Part of a small language model's weights.
Size: 14 layers, 4 heads of 32 (1 for keys and values).
Architecture: rotary positions, untied embeddings.
Training: a variant of Adam for these matrices, 146M tokens, 4468 steps.
Each number is 128 + 32 x the weight over its row's rms, rounded and kept within 0 to 255. Layers, rows and columns count from 0. The size above them is the row's rms in percent of the matrix's.

# layer 7 attention query, 128x192, rms 0.0687, rows 29-31,61-63,93-95,125-127, columns 0-95
size [105 110 100 118 105 141  96 117  91 100  95  90]
[[ 70 153 156 162  84 116  50 136 137 152 174 125 116 150 118 113 135 146 135 149 101  82  89 117 210  41 129 123  90  94 143 172 116  94 106 143 135 114 179 136 138 148 144 127  97 161 155 102 143 111 115 101 133 123 155 125 120 127  96 114 122 162 163 140 125 123 129 163 175 158 121 202  92  71 111 161 217 128 105  77 110 135 118 113 118  71 130 117  75 181 124  26 181 138 137 137]
 [115 134 146 149 150 180 121 170 134  89 135 118 116  96 141 121 130 138 134 144 123 137 196  94 113 189 141 154 133 154  96 137  86 179 151 139 168 111 141 136 103 110  81 139  87 128 172  88 125 124 129  64  94 113 104 124 142 152 144  74 127 163 111 179 140 109 115 119 183  71 153 116 102 197 114 111 152 159 174 122 181 101 151 137 189 136 175 169 118 132 170 128 124  48  80 160]
 [ 27 108 134 177 114 110  93 122 112 102  70 123 146 171  75 150 137 132 120 124 136 193  75 110 143 128 140 117 116 169 123 224 135 115 114 133 162 121 122  76 123 155 113 149  60 164 137 136 140 112 100 116 128 157 165 141 139 143  76  86 139 114 104 119 102 139 114 124 163 110 135 114 122  90 125 141 135 144  95 198 113  85 133 131  54  74 106 124 146 110 160 147 160 155  98 111]
 [107 122 101 152  41 121 107 172 131  64 147 117 102 138 137 113 107  72 180 141 100 114 135 165 175 143 164 110 131 144 161 112 103 133  69  87 184 166 118  84 206 145  61 115 142  98 140 122 152 139  91  78 113  94 143 126 138 137 142 152 136 132 173 152 129 110 135 138  65 100 127 152 153 157  85 104 128 155 133 122 129  97 151 115 155  86 175 175  92 152 135 124 124  96 147 123]
 [130 137 117  90 156 149 182 137 131  80 165 122 105 131 122 130  99 138 100 175 101 147 128 114 162 169 147 144  98 157 165 101 125  70  77  81 155 141  85 135  89  85 108  86 101 149 199 176 123 113  61  94 116  91 179 161 199 152  96 148 124  58 110 129 153  83 104 190 133 110 148 137 160 112 157 115 121 118 140 110 100 138  96  98 168 112  88  55 110 139 152 145 106  48 120 146]
 [ 97  96 157 101 152 138 104 113 116 191 101 133 156 120 140 124 190 169  83  72 154 150 116 115  91  53 126 133 117 135 106 114 142 168 181 176  66 112 134 121 115 159 160 142 110 185  90  98 110  87 176 174 113 171  86  83  84 139 153  84 147 167 151 113 110 152 145  99 165 133 139 128  78  99 109 184 118 104 161 124 147 102 128 121 100 149 145 144 164 133  99 132 184 191 121 122]
 [108 157  68 114 111 105 172 135 123 131 129 140  88 165 106 149  95 229  93 189  79 126 128 113 124 142  73 123 127 113 167 143 150  64 121  95 146 115 185 120 135 105 162 119  92 140  67 127 154 183 112 146  76 100 135 177 155 141 101  77 138 105 123  89 178 109 170 146 160 130 101 162 126 106 128 130 135  94 100 200  97 126 145  99  97 126  86 167 171 143 151  84 131 115 168 139]
 [149 130 175 134 161 170 107 117 179  65  59 102 130  90 119 124 111  66 138  77 142 170 148 147  84 156  94 126 124 139  74 153 119 174 135 151 153  93  53 146 120 114  97 116  83 128 128 155 137  70 175  25 192 154 130  78 100 113 125 168 132 105 114 135  81 119 110 186 153 152 126 113 168 172 127  83 127 129 142 105 172 150  89 181 172 112 142 122 128 176 136 148 113  76  92 152]
 [104  82 122 157 119 139 111 103 182 118 137 159 192 116 115 108 129 119 111  61 151 178 164 189 127 115 142 142 112  83 150 121 121 107 109 169 196  95 165  74  81 161 105 157 109 143 173  73 127 108  87 138 179 130  10  68 134 183  88 135 142  99 118 117 140 155 149  87 180 100 126  61 141 110 111 119  79 141 139 121 121 112 100 179 114 154 140 155 136 118 154 143  99 146 101 177]
 [103 186 111 141 110 136 103 147 137 110 151  77 146 157 168 156 126  85 125 146 138  77 138 117 121  69 116 172 128 126 114 100 124 181 157 130 171 146 164 103 201 143 103 147  89 134  53 135 170 134 127 120  83 120 166 179 114  92  40 177 110 103 161 107 126  82 150 155 102  73 112 133 170 206 104 147 106 125  69 177 148  90 158 114  57  95 136 127  88  86 129 114 214 133 179 152]
 [174 124 148 145 136 197  93 115 132  95 122 125 155 136 126 102 115 128 163 127 133 174 165  98 144 223  91 112  84 188 144 147 157  76 112 123 151 156 102 133 132 148  67  93 102 120 196 135 118 137 161  97 135 131 102 140 175  97 110 124 134 134  97 105 166 123 142 172 110 135 119 121 175 133 133  96 145 135 162  71 108 114 114  91 202 110 171 116 134 123 179 152 104   6  83  93]
 [149  59 168 130 116 136 184 129 121 160 122 142 136 126 120 125 145 127 129  70 154 144  84 120 116  69 180  99 107 143 121  86 148 101 127  99 143 110  79 134 145 102 109 148 102 118 110 158 190  98 106 154 185 175  99 109 105 170 132 111 160 161 104 122 116  85 113 114 147  61 150  97 109  96  93 143  68 124 129 126 122 136 182 132 144 123 151  89  60 225 115 139 124 167 170 180]]
# layer 7 attention key, 32x192, rms 0.066, rows 29-31, columns 0-95
size [109 111 115]
[[193 193  96 136 121 149 119 172 170  94 107  78 111  90 180 159 125 116 142 127 136  85 120 103  84 125 139 101 159 183  94 107 128 143 125  82 114  85 158 159  95 135 135 150 130  80 154 114  76 140 134 120 155 101 136 122 204  74  89 199 120 138  66 109 111  94 159 151 169 107 129 127  71 188 137  89  68 179 114 156 133  96 108 162 125 118 155 164 143 109 143  96 124 116 170 122]
 [182 131 131 159 107 155 182 136 137 155 128 126 147 119 121 136 101 100 138 103 117 122 124 159 123 120 178  97 114 207 141  86 129  90 152 127 101 138  83 152  64 119 111  99 124 123 189 216 102  90  98 118 109 114 119  70 143 119 126 134 150  62 159 105 180 117 182 100  65 122 124  91 141 118 119 116 112  87 103  99 115 127  88  87 179 114 105  66 105  90 123 189 141  73  45 191]
 [128  87 148 108 152 154 125  67 149 123 109 166  67 136 153  43 141 173 117 117 159 146 136 134 135 111 109 157 136  49 130  82 131 155 115 148  94 121  93 137 128 135 176 158 123 174 115  74 139 101 154 139 138 140 149 101 126  87 133  57 128 107 139 128 138 148  97 116  77 147  88 102 109 119 108 131 186 169 198 115  53 161 171 163 126 127 139 130 195 140 170 112  72 161 171 133]]
# layer 7 attention value, 32x192, rms 0.0562, rows 0-11, columns 0-95
size [105 103  98  89  98 101 100 105 114  98 103 105]
[[118 142  98  98 137 130 198  76 139  88 132 100 112 211 189 181 142 157 132 158  98 118 114 117 113 134 147 131 120 112 100 135 100 136 135 106 125  84 129  71  98  83 155 112 124 160 113 200 131 167 178 150  99 120 123 148 183 143 142 138 160 148 173 144  95 153  98 120  91 113 139  99 140  72 168 126 125 153 115 121 158 146 203 135 153 170  84 148 211 142  86 138 102 149 161  85]
 [174 130  88 156 140  85 149 104 119 150 119 133  99 159 166 138 139 122 167  94 140 162 147 154  87  99 142 127 144  84 158 149 109 122  83  92  94 129 164 133  78  76 121 166 181 132  94 129  57 177 159 119 140 148 184 115 148  84 163 101 118 129 106 120 145 155 154  59 107 131 116 124 180 124 135  78  96 122  95  95 127 144 133 112  94 157 140 144 102 134 148 111 127  89 105 137]
 [ 82 107 119 139  88 150 158 109 119 164 166 138  95 120  85 100 120 142  74 137 102 165 192 159 151 182  77 167 140 166 156 165  69  84 125  73 171 133 186 121  95 125 124 139 129 182 125 144 150 160  74 134 105 118 152 117 133 157 146 144 133 131 143  97 155  61 104 114 108 105 132 149  89  97 148 117 102 155  57 159 114 141 190 128 128 138  90  83 185 164 163 155 119 114 163  92]
 [147 146 161  93 163 108 118 125 149 123 138 170  76  77 121 116 132 158 109  66  95 129 150 126 198 122  97 139 112 142 105 109 177 131  68 181 119 112 107 169 166 120 140 102 192 129 149  62  79 122 112 131 122  80 133 144 109 139 151 116  95 132 190 155 191  70 153 143 153  99 136  97 100 170 114 104 188 106  72  86  90  89 136 128 163  69 100 129 124 103 137  82 153 133  28 140]
 [121 126 113 125 103 129  89 161 158 211 143  60 127 126 137 135 125 147 173 122 162 154 124 113 141 136  97 145 121 160 114 166 146 210 148 116 106 149  99 103  90  94 143 109 166 101  97 136  55 109  85 127 144 167 119 122 127 141 212 109 160 118 156 136 116 115 152  61 101  73 144 131 113 183 131 156 125  99  85  95 107 129 158 100 107  97 147 117 115 114 103 140  78 126 121 175]
 [141 158  90 126 157 106 182 176 113 146 130 121 132 146 165 170 128 133 107 112 105  82 144 131 126 152 112 148  88 145  78  97 146 200 109 147 134 102  95  95 203  70 200  97 178 114 146  99 129 139 158 142  99  71 154  76 130 155 140 110 137 155 157 107 146 100  93 168 101 145 138 106  97 148 124 143 144 137 110  67 105 160 151  97 119 104  69 116 183 147 137 110 110 170 134  82]
 [131 156 139  96 185 127 122 127 155 143 111 179 164 118  89 114 128 105 106 121 129 128  77 140 107 186  96 123 140  65  74  92 107  83 165 152 133 123 141  97 168 106 149 175 145 141  82 149 139 138 127 168 169 179 131  88 120 109 119 113 105 118 131 166  97 165 129 105 177 103 151 139 167 133 127 120  96 134 189 119 119 158 147 141 113 184  76 174  89 104  60 130  71 122 168  70]
 [124 119 111  99 122 142 117 151 127 115 160 119  60  51 127 112 129 117 141 195 105  81 114 183 159 116 143 114 101 129 138 131  93 129  70 139 157 104 130 138 122  97 113 152 173 154  76  92  63  95 167 140 130 187 105 166 144 143 139 128 159 217  87 131 140 120 140 125 149 139 143 137 119 131 159 129 135  97 122  53  96 108 163 194 131 147 175 155 130 147 165  95 160 148 116 143]
 [136 106 142 113  57 157 199 154 126 116 121  57 119  97  78 114 133  94 129  95 128 152  77 100  82 126  88 144 140 111 165 118  59 153 176 116 118 150 157 125 155  36 105 171 134 154 171 123 141 111 133 163 151  97 138  97  99  94 107 190 123 183 131 154  90 107 111 132 143  53 134 128 152 132 153 137 148 111 181 103  91 186 139 151 108 156 107  85 123 117 141 133 116 105 109  46]
 [104 152  87 128 145  75  73 129 152 177 159  95 167 103 149 168 125 188 145 102 139 101 124 185 180 165 186  73 149 163  90 120 158 107 156 175 147 144 139  77 106 142 154 127 174 162  99 115 132 159  56 122 149 146 113 123 143 127  82 126  85 129 152 110 147 119  97 112 128 150 128 129 124 167 193 113 104 127 141 104 131 145 117 110 173 137 105 126  81  43 117 178 140 137 191 122]
 [ 74 155 109 138 126 136 114 146 148 102 119 165 181  77 145  97 114 114 140  21 123 124 161  77 150 134 147 119 130 149 104 162 132 100 156 130  96 134 200 104 139 104  87 122 120 130 103  86 195 135 182 142 144 151 113  73 161 154  92 132 147 190 122 136 113 146 143 125 234 108 143 142 115 151 140 141 142 106 141 114 137  85 169  96 169 158 205 220 140 129 104 120 149 141 105 125]
 [120  72 169 211  65 143 150  90 156 122 160 137 124 151 142 121 134 161 107  76 139 129 155 202 113 127  74 169 151 122 118 159 136 110 114 141  90 141 156  99 139 141 132 114 118 132  52  89 103 165  76 179 105 105 102 138 101  82  70 154  77 161 101 116 150  86 140 100 174  75 115 114 164 205 155 115 131  92  98 170 121  98 152 167 172 167 171 153 130 161 141 117 173 146 129 148]]
# layer 7 attention output (transposed), 128x192, rms 0.0578, rows 0-11,32-42,64-74,96-106, columns 0-95
size [117 109 110  84 116 113 117 107 113 113 113 106  83 100  93  99  95  97  89  84 109  98  87  89  90  92  95  98 101  90 117 102  94  86 109 110  93  90  98 100  97  99  99  99  99]
[[ 93 109  97 173 179 140 130 121 116 140  58 168 140 106 122 135 117 130 129 130 105 143  95 123 118 157 124 162 112 131  72 175 148 157  89 143 112 133 172  56 175 147 119 122 194 138  89 158  62 165 126 123 125 113 125 107 173 112 101 161 123 167 142 136  67 117 141 108 127 145  84  98 170 119 159 176 104 152 124 138 105 157 145 153 123 140 180 144 130 140 207 108 148 104 127  77]
 [149 136  99 109 167  91 130  98 136 133 134 166  92 156 185 160 166 132 144  94  81 150 100  97 111  98 128 222 152  82 160 141 108 124 118 134 100 118 191 121 137 127 168 115 166 162  78  95 112 154 169 119  75 122 111 126  89 136 137 152 110  99 114  59 125 174 101 133  80 110 122 105  88  47 169 135 100 180 129 196 101  72 129 163  93 179 146 189 165  73 152  92  62 122 175 129]
 [119  96 106 152 138 111 127 110 108 160 181 177 124 158  42 146 145 162 170 133 103 147 142 155 148 157  93 105 137 132 143 110 155 104  97  83 137 198  99 179 153 150  98 128 185  95 103 142 123 195  63 142  96  91 186 128 120 130  95 123 119  85 134 101 172 160 113 170 103 173 118 150 126 129 142  72 132 157 140 156 127  70 133 113 110 135 124 117 182 166  95 185 142 145 126 151]
 [126 162 145 146 148  89  78 119 136  64 149 115 179 143 110 162 111 150 105 144 165 137 103 139 155  90 144  73 132 141 144  91 148 196 191  95  93  78 127 156 184 179 102 111 143  81 164 118 121  94  95 137 114 139 128 129 151  71 142 106 163 117 144 154 148 181  80 165 100 144 153 111 163 164  86 127 126 117 111  79 151  90 162 105 156  69  79 116 112 172  72 175 163 148 123 142]
 [126  58  77 180 143 163 114 165 134 195 168 170  46 154 123 166 140 147 140 122 155 207  93 141 143 130 135 125 102 154 130 106  63  69 130 127 104 152 102  72 162 196  94  90 168 138  94 111 133 122 135 114 133 133 168  95 123  95 135 144 151 152 138 150 124 108 141 110 146 154 137 135 115 149 124 103 131 142 102 109 161 127 169 144  99  90 143 131  96 124 143 172 129 110 157 105]
 [137 136 167 153 154 102  82 146 163 109  89  93 158 127 190 122 114 127 146 134 160 122  59 124 134 126 189 133 141 131 137 145 121 156 105 149 128 120  87  57 238 146  91 158 168  84  98 128 120 104 124 169 158 120 106 114 124  90 126 108 118 160 157 124  73 162  97 113 125 103 138  75 189 119 146 194 121 117 103  97 131 100 120 166 111 100 134 126 117  95 168  83 142 156 150  96]
 [133 111 151 112  96 150 143 124 160 156 119 157 169 100  90 134  75 120 116 138 107 180 175 156 137 183 158  85 136 143  48 118  67 152 136 132  96 129 134 146 117 109 102  98 143 181  79 109  87 160 117 141 156 165 165 110 175 171 144 186 126 127 154 160 110 119 144  48 110 107 170  76  27 121 108  71 108  79 124 106 119 188 196 123 150 128 126 157  81 108  98 100 150 166 187 133]
 [175 133 182 167 149 133 112 129 140 119  68 119 140 142 125 131 164 194  87 108  93 154  82  68 158 112 129 134 114 135  75 190 150 172 203 172 134 100 159 143 169 101 123 105  91 135 127 131 114 153 139  62 158 171 105 152 152  58  98  74 162 121 133 155 155 135 127 136 183  84  94  95 195 138 177 124 145 155 143 123 167  96  99 161 100 109  92 144 100 102 158 117 139 103  98 118]
 [152 104 148  27  75  96 118 122 165  82 137  97 165 106  92  80 123 161 143 113 169 214 132 111 145 117 109  47 141 106 113  85  96 195 141 170 115 103 154 126 125 129  79 159 131 137 206  89  93 113 116 145 161 121  96 118 103 112 118 174 127  82 132 128 165 182  63  93 183 119 150  87  96 124  75 105  92 130 151 105 135 138 119 109 173 110 145 149 153 132 113  96 125 154 105 147]
 [121  51 136 162 146  98 113 138 148 163 177 142 122 119  93 175  76 115 124  85 147  80 113 139 130 107 168 100 132 136 114  78 134 143 144 137 150 162 101  91 183 136 139 160 130 112  80  39 106 138 123 142 122 187 234 159 172 129 100 128 160 164 108 131 120 145 134  97 113 127 124 145 100 132  98 124 101 129  92 126 178 169 214 169 131  96 122 108  52 162 134 168 107 171 156  98]
 [ 98 152 111 164  80 117 179 124 148 129  86 150 163 134  74 138  66 154 123  92 141 176  87  98 113  60 105 125 131 139  48 207 127  93 143 131 111  90 150  46 174 140 138 105 104 138 109 105 142 172 164 120  97 192 134  77 161 186 113 101 169 177 125 155 140  69 133  96 144 111 105 115 130 108 112 141 128 127 112  79 128 151 168 172 140  97 131 110  91 120 147 124 130  78 163  90]
 [ 95 141  82 135  84 116  97 149 138 170 174 123 126 188  90 161  85 166 122  98 151 105  88 125 175  81  69  82 106 121 154 168 181 134 113 163 115 133 194  88 132 181 156 182 112 175 136 125 101 126 118 190 119 109 133 108 134 166 131  85 144 135  96 141 180  62 123 123  82 122  84 213 109 151 135  83 174 109 113 110 184 104 189 194 141 130 105 200 115 105 108 133 160 113 152 121]
 [108 139 191 149  98 110  97 124  51 134 151 161 129 156  85 122 144 101 148 132 132  74 151 174  99 128  90  97 169 131 123 105 148 157 165 181 186 101 157 135 141 114 136  98 121 131 185 181 164 154 111  96 128 133  77 156  65 137  94 135 100 119 129  45  91 150  90 164 138 195 124 123 186  64 134  77 151 134 142 168 126 105 164  79 130 146 158 121  67 129 125 106 134 146 133 121]
 [ 67 186 172 121 111 146 118 124 101 112 141 143 129  77  96 184 150  82 147 143  98 145 134 184 177 133 113 148 158 108  83 157 180 155 110 154 128 168  99 145 115 187  73 176 103 124 113 147  96 149 102 124 167 119  79 134  89 104 175 169 131 159 127 131  86 137 104 127 118 111 159  99 126  96 105 103 116  90 203 183 136 122 104 175 132 156 157 124 129 129 127  92  91 133 126 175]
 [109 128 109 196 173 143 128 155  93  88 116 110 122 147 150 147  73 118 108 122 114  94 190 155 130  85 131 135 147 116 121  71 143 162 128  89 153  90 109 170 110 137 156 139 152 136 188 123  89  99 126 157  86 124 174 171 132  68  93 136 128  39 116 117  63 131 100 102 170 124 172 102 120  51 162 115 130 146 189 141 138 128  95  76 114  81 138 112  96 121 117 147 118 142  94 146]
 [152 158  78  87  93 151 161 128 161 136 136 159  80  98 160 120 112 159 143 117 125 144 108  68  93 102 182  95  80 114 162 125  62 170  93  96  56 190 154  88 142 152 168 117 144  94  62 160 181 119 189  98 129 143 135  86 156 109 182 101 117 124  94 136 190 193 141 107  82 140  70 150 165 179 128 127 173 102 134 121 107 144 114 111 175 177 121 182 136  82 169 125 112 155 108 144]
 [139 108 117  89 173 131  74 143 106  71 182 135 159 104 139 127 156 142  78 114 148 162 169 104 199 104 158 153 158  97 119 116 134  98 103 153  70 131 126 145  61 158  81 153 124 109 150 121 195  92 120 171 173 100 165  79 157 119 121 133 173 181 136 157 160 147 187 110 141 131 173 126  94 159 148 145 165 174 145 115  97 120 136 175 100  71 103 167 155 149 137  82 133 129 134 117]
 [117 148 125 125  58 112 135  64 103 117 120 135 154 109 142 161 168  77 122 200 186 116  91 110 149 102 102 119 135 101 156 167 125 107 154 165 168 163 139 111 132 136 168 153  53  46  70 216 153  78 156 129 137  95  68 161 164 150 166 104 144 187 139 159 177 129 171 175 119 140  40 152 178 107 138 114 139 127 120 110  96 157 153  92 146 143 103 128  99 108 158 103 108 116  88  98]
 [113 119 133  56 106 151 144  76 126 182 165 150 108 110 100 121 113 172 163 132  81  71 140 136 151 121 116 125 133 113 143  74 129 147 133 156  97 187 127 168 149 152 119  69 136 131 133 127 169 167 137 148 151 145 130 140  95 135 145 124 166 141 177 117 158 166 163 188 115 115 124  98  85 134 144 138 134 122 143 165 128  96 150 171 146 151 192 137 165  73 150 143 124  89 174 161]
 [110 141  87 112 146 130 170  63 142 178 145 148 129 135  95 179 151 151 168 139 119 112  59 146 138  99  99 119 138 112 119 180 147 163 167 129 141 142 145 116 144 114 123 167 151 167  63 153  73 175 118 153 134 120 145 139  81 129 147 120 136  94 125 126 104 139 101 199 185 130  56 169  87 127 116  88 157 156 123 204 181 105 141 146 135 179 131 152 133 134 114 175 102 131 123 103]
 [141  93 153 148 191 179 104 158 115 117 156 121 129 132 174 146 192 143 107  96 103 126 165 153 131 152 157 139 151  91  98 108 135 104 103 139 162  95 116 169 126 139 161 173 125 129 127 124 142 102 137 152 114 190 186 122 152  76 161  66 158  28 122 116  61 154 110  82 136 127 174 130  85 132 114 150 131 163 151 102 116 188  69  99 113 151 107 112 118 143 129 178 169 140 132 200]
 [116 131 123 123 144 142 185  88 113 175  99 112 146 140 128 142 101 118 147  85  87  91 139  84 209 150 151 115  90 161 120 152 172 174 150 143 122 161 122 137  96 137 123 141  88 158  94 111 119 185 124 135 174 155 164  72 101 149 177 156 125 218  88 123 122 187 111 110 198  86 159 150 121 123 191 137 137 132 162  59 132  79 136 130 184 155 125 172 160 137 118  98 126 101  84 106]
 [ 79 109 124 142 117  48 185  55 109 141  71 109 153 145  85 185 122 102 128 153 107  71 143 189  99 171 102 126 152 131 116 149  97 198 103  82 136 129 124 127 180  71 122 168  99 141  76 158  78 198 106  85 145 144 122 142  47 155 141 207  77 113 158 154 108 159  94 177 126 116  99 128 159 107 163 112 110  96 106 114 154 107 170 103 173 152 111  92 121  80  98 125 107 105 148  89]
 [ 55 138 106 120 195 215 137 133 142 158 110 103 104 104  85  97 106  81 126 147 163 128 123  87 161 135  99 119  79 140 143 108 129 171  66 111 140 182  66  94 120 109  86 134 219  86 105 135  95 167 141 106 164  90  95 125 132 123 117 135  85 123 108 134  75 157  98 111 151 138 149 112 112 144 143 151 103 130 140  66 158 104 128 117  64 103 109 141  74 139 155  79  92 151  52 140]
 [ 90 117 128 147 177 149 134 148  92 107 122 121 123 149 154 123 135 105 143 148 130  82 106  83 154 201 153 117 104 127 148 129 124  98 188  93 114 122 130 172 150 159 130  88 168 137 189 148 120 123 121 135 121  91 215 166 176 102 184  90 120  97 159 107 130 149 107 187 155 117 125 101  98 171 158  64 155 164 120  28 162 136 137  86  98 176  95  73 171 109 171 155 152 191  94 129]
 [156  88 109 127 130  80  98  95 145 162 132 149 170 122 114 172 127  98 158 113  93 101 132 196 152 131 172 146 140  86 120 107 171 171 118 110 153 167 102 129 165 140 108 125 135 159  51 232 134 111  95 155 145 147 155  88 126 144 106 176 119 121 118 137 168 130 145 172  85 134 151 184 175 153 132 127 131 110 105 183 102 112 107 109 146 119 150 157 179 149  97 113 166 196  98 151]
 [146 124 145  98 121 127  94 117  95  89 181 139 121 139 125 110 171 111 120  99 153 132 141 163 132  78 138  92 166 163 155 106 128 144 165 143 155  95  91 164  77 211 128 147  90  97 154  70 151  84 100 156 121 133 103 145 128 147 123 204 189  91 121  82 121 154 115 157 126 138 130 145 106 147  82 153 141 160 102  97 110 122 115 128 131 115 161 127 141 148 127 172 100  79 166  93]
 [140  45 142 110 122  49 126  99  98 175 102 145  92 144 142 166 219 100 110 116 149 109 131 176 104  98 121 118 121 115 114 107 106 113 209 100 131  98 147 124  88 132 138 100  70 175 184 107  92 128 151 127 130 153 127 147  85 156 107 155 110 116  92 139  87 101 128  81 157 146 136  82 157  81 125 168  70 106 126 145 189 139 140 124 130 198 128 167 143 118 144 182 127 127  97 192]
 [139 117 156  52 141 166  96  80 109 115 166 107 182  77  95  65 127 108 134 129 113 140 141 150 122 140 147  92 125 137 228 118 118 146 133 139 165 178  72 202  92 160  94 105 141  71 145 125 130 113 121 139 137  99  88 152 109 153 115 153  61 123 109 142  93 124 109 123  98 105 166  97  52  95 106 167 110 134 182 110 115 120  67 177  85 130 154 136 137  95  94 118  55 102 110 114]
 [162  69  87 146 183 116 111 172 130 134 149 174 117 135 164 129 125 117 176 136 105 119 134 144 141 110 171 158 142 168 104 160 107 110 140 110 122 168 128 173 133 109 108  73  94 105 145 174 152 111  90 140 116 164 137 118 118 150 154 201 126 116 160  56  79  78 193 106 145 130 112  54 170 218 181  96 140 123 110 185 133 126  80 114 164 109 167 109 128 141 120 178 112 157 153 153]
 [194 160 149 125 151  77 119 105 178  61 109 177 163  97 126 145 132 185 133 112  98 140 138 101 110 157 134 141 143  98  92 124 126 126 139 176  98 114 119 143 188 105  91 103 106 156 112 188 156 163 134 136 148 146 183  87 143  98 152 116 151 103 158 148 131 141 118 164 113 109 146  68 171 150 110  73 151 150 123 175 136  85 111 102 142 143 151 133 138 118 138 121 169  87 148  86]
 [195  83  43 138 142  88  55 105 157 144 164 185 132 126 136 178 139 183 133 155 143 115 134 146 140 188 133 137 113 117 148 108 133 145 121 143 147 147 113 154 145 165 197 122 143 119  76  60 164 143 132 172 138 116 164 117  77 138 136 141 127 128 128  68 144 173 131 143 138 111 129  75 128 160 122 150 126 170  60  91  96 115 121 189 139 115 172 164 197 128 183 100  85 112 139  81]
 [123 154 134 112 150 121  85 167 132 122 101 137  62 126 104 124 151 108 136 111 124 168 138  73 121  63 141 158 101 110 161  95 144 112  97  70 200 150 115  89 106 145 109  86 140  84 154 145 151  91 163 122 145 130  80 130 155 154  58 114 149  64  84 150 115 122 145  90 148 145 181 138 150 124  83 202  90 133 146 187 118 156 107 124 124  97 190 134 140 162  83 124 126 158 102 157]
 [142  93  65 188 168 103 144 141 156 149 103 143  63  97 136 135 135 156 158 154 179 207 166  83 131 107 121 139 108 123  87 108 111 188  88 114 162 165 104  73  94 108 104 133 144  67 150 124 141 140 132 137 166 104 111  98 137 117 112 125 111  98 150 115 150 122 122 116  66 141 131  41 179 158 149 179  81 143 117 166 129  87 132 134 120  80 107  93 111 114 174 142  63 108 114 163]
 [113 122 149  98 122 127  92 155 142 152 102 100  68 137  82  98  93 112 118 136 151 100 124 147  77 155  79 109 124 111 135 169 138 122 119 104 171 135 174 159  56 162 139 136  50 113 197 121 130 111 132  64 119  80 124  63 128 129 107 146 120 151 144 124 101  85 181 148 230  84 134 116 104 112  88  70 186 106 113 105 126 111  99 181 150 173 137  98  52 128 175  92 120 110 116 183]
 [ 86 138 172 103 110 161  85 136 131 150 156 108 184 113 170 151 100 152 162 173 136  92  88  98 114 146 133 146 116 125  97 161 136 170  93 213 156 111 146 145 142 174 124 131 206 111  65 119  90 142 107 115  99 148 145 146 196 148 180 116 128  98 126 141 103 121 117 169 151  38 123 168  66 118 101  78 162 124 153 174 142 130  79 137 144 154 137 116 175  97  67 102 168 139 138 144]
 [111 108 120  87 111 152 110 158  64 209 107 170 141 124  89 134 102 151 163  94 127  96 104 194 145 104 106  81 160 103 101 115 153 168 153 132 101 145  95 170 140 142 142 168  90 170 146 171 142  76  60 155 143 200 209 123  95 153 111 205 122  89 132 165 132 125 120 141 154  97 105 184 168  92 145 134 153  79 163 174 152 145 145  87 151 130 187 102 146 150  95 104 130 103  90 164]
 [153 178 113 121 130 150 146 113 117  84 148 117 129  90 149 123 168 185  79  84 105 122 141  98  95  80 228 126  94 152 162  77  59 137 160  90 117 128 156 122 169 188  83 134 131 102  94 135 187 117 172 112 158 142 123 126 132  91 174 133 188  96  91  78 154 196 115 117 111  82 139  97 133 148 100 154 148 175  84 184  96 136 136 113 114 120 108 162 158 110 125 185 110 145 181  91]
 [148 105 104 107 159 172 145 125  85 117 136 158 141 122 174 159 203 160 117 131 126  76 134 147 161 117 132  97 131 164 106 130 136  91 165 146 138  79 151 133 158 156 100  99  97 203 134 114 101 144 145 151 168 142 166 121  99 101 124 123 168 196 129 200  61 162 151 120 126  82 126 141 106 146 168 108 160 167  86 185 134 186 159 133  93 177 157 177 110 117 134  93 115 130 127 154]
 [ 43 204 136 113 123 144 105 149 155 131 140 101 126 117  95  96 182 196 121 131  93 129  98 118  89 132 116  71 130 122 180 140  70 160 113 162 149 137 201 127 158 178 170 190  95  58 152 183  64 130 130 115 139 121  78 129 164 114 158 122  84 147 145 114 108 150 146 134 173 102 120  97 112 107  64 105 141 111 137 152 153  76  82 174  89 157 130 132 113 145 152  90  91 144  61 165]
 [132 106 147 132 144 113 126 165 130 174 202  77 166 142 134 155  12 128  85 109  94  59 177  84 125 220 166 146 120 115 148 128 137 123 182 157 168  99 142 155  75 123 114 114 114 100 115 136 139 130 171  78 125  79 144 172  86 160 102 144 156 144 137 127 136 122 166 139 131  93  81  86  95 136 171  77 150 177  84  77 141 138 151 150 170 110 143  74 102 105 141 117 158  77 104 139]
 [139  90 154 135 137 129  68 162 187 156 114  78 133  76  71 161 133 156 180  97 145 136 165 140 136 128  90  95 178 150 131 128 137 122 164  94 124 160 113 137 133 193 108 165 109 154 149  92 151 169 126  86 109 179 133 134 105 145 170 143 136 145 126 119 103 133 158 123 171  91  47  94 122 138  92  92 142 178 125  81  97  93  86  98 135 195 142 130 112 101 124 158 161 131  83 152]
 [181 122 122  97 101 104 123  95 126 169 130 121 115 128  68 142 190 201 118  85  82 169 120 130  64 117 110 118 147  85 127 107 111 110 109 197  73 132 141 159 159 153 116 156 131 113 133  86 121 135 120 119 148 165 141 112 138 138 145  91 156 104  90 137 191 181 109 105 142 159 133 135 129 133  97 124 201 147 157 173 106 111  98 181 185 134 138 200 156 152  70 129 101 184 112 165]
 [ 82 109 159 140 154 104 129 131  96 149 119 146 134 149 115 140 128 109 129  78  58  56 135 104 101 171 103 122 134 143 122 165 112 154 151 124 178  81 128 198  82 165 102 153 112 131 146 160 145 159 106 154  97 111 220  95  89 139 164 161 135 183 111 123  77 109 184 108 176  87 118 105  86 138 149 124 115 122 116  99 133 123 121 152 132 123 194 153 138 226 142  99 122 109  70 122]
 [144 117 152 129  99  99 166 120 132 119  93 124 115 131 148 109 128 109 142 143 160 123 186 175 101 200 107 194 157 160 115 150 134 135 125  57 197 113 108 177  44 125 162 120  55  78 123 157 144 151 171  99 147 113 168 124 114 138 122 139 143 188 116 113  67  80 174 110 139 132 136 101 100 109 104 150  77 148 107 108  60 181 151 100 151 108  99 118  83 131 189 141 113  95  80 126]]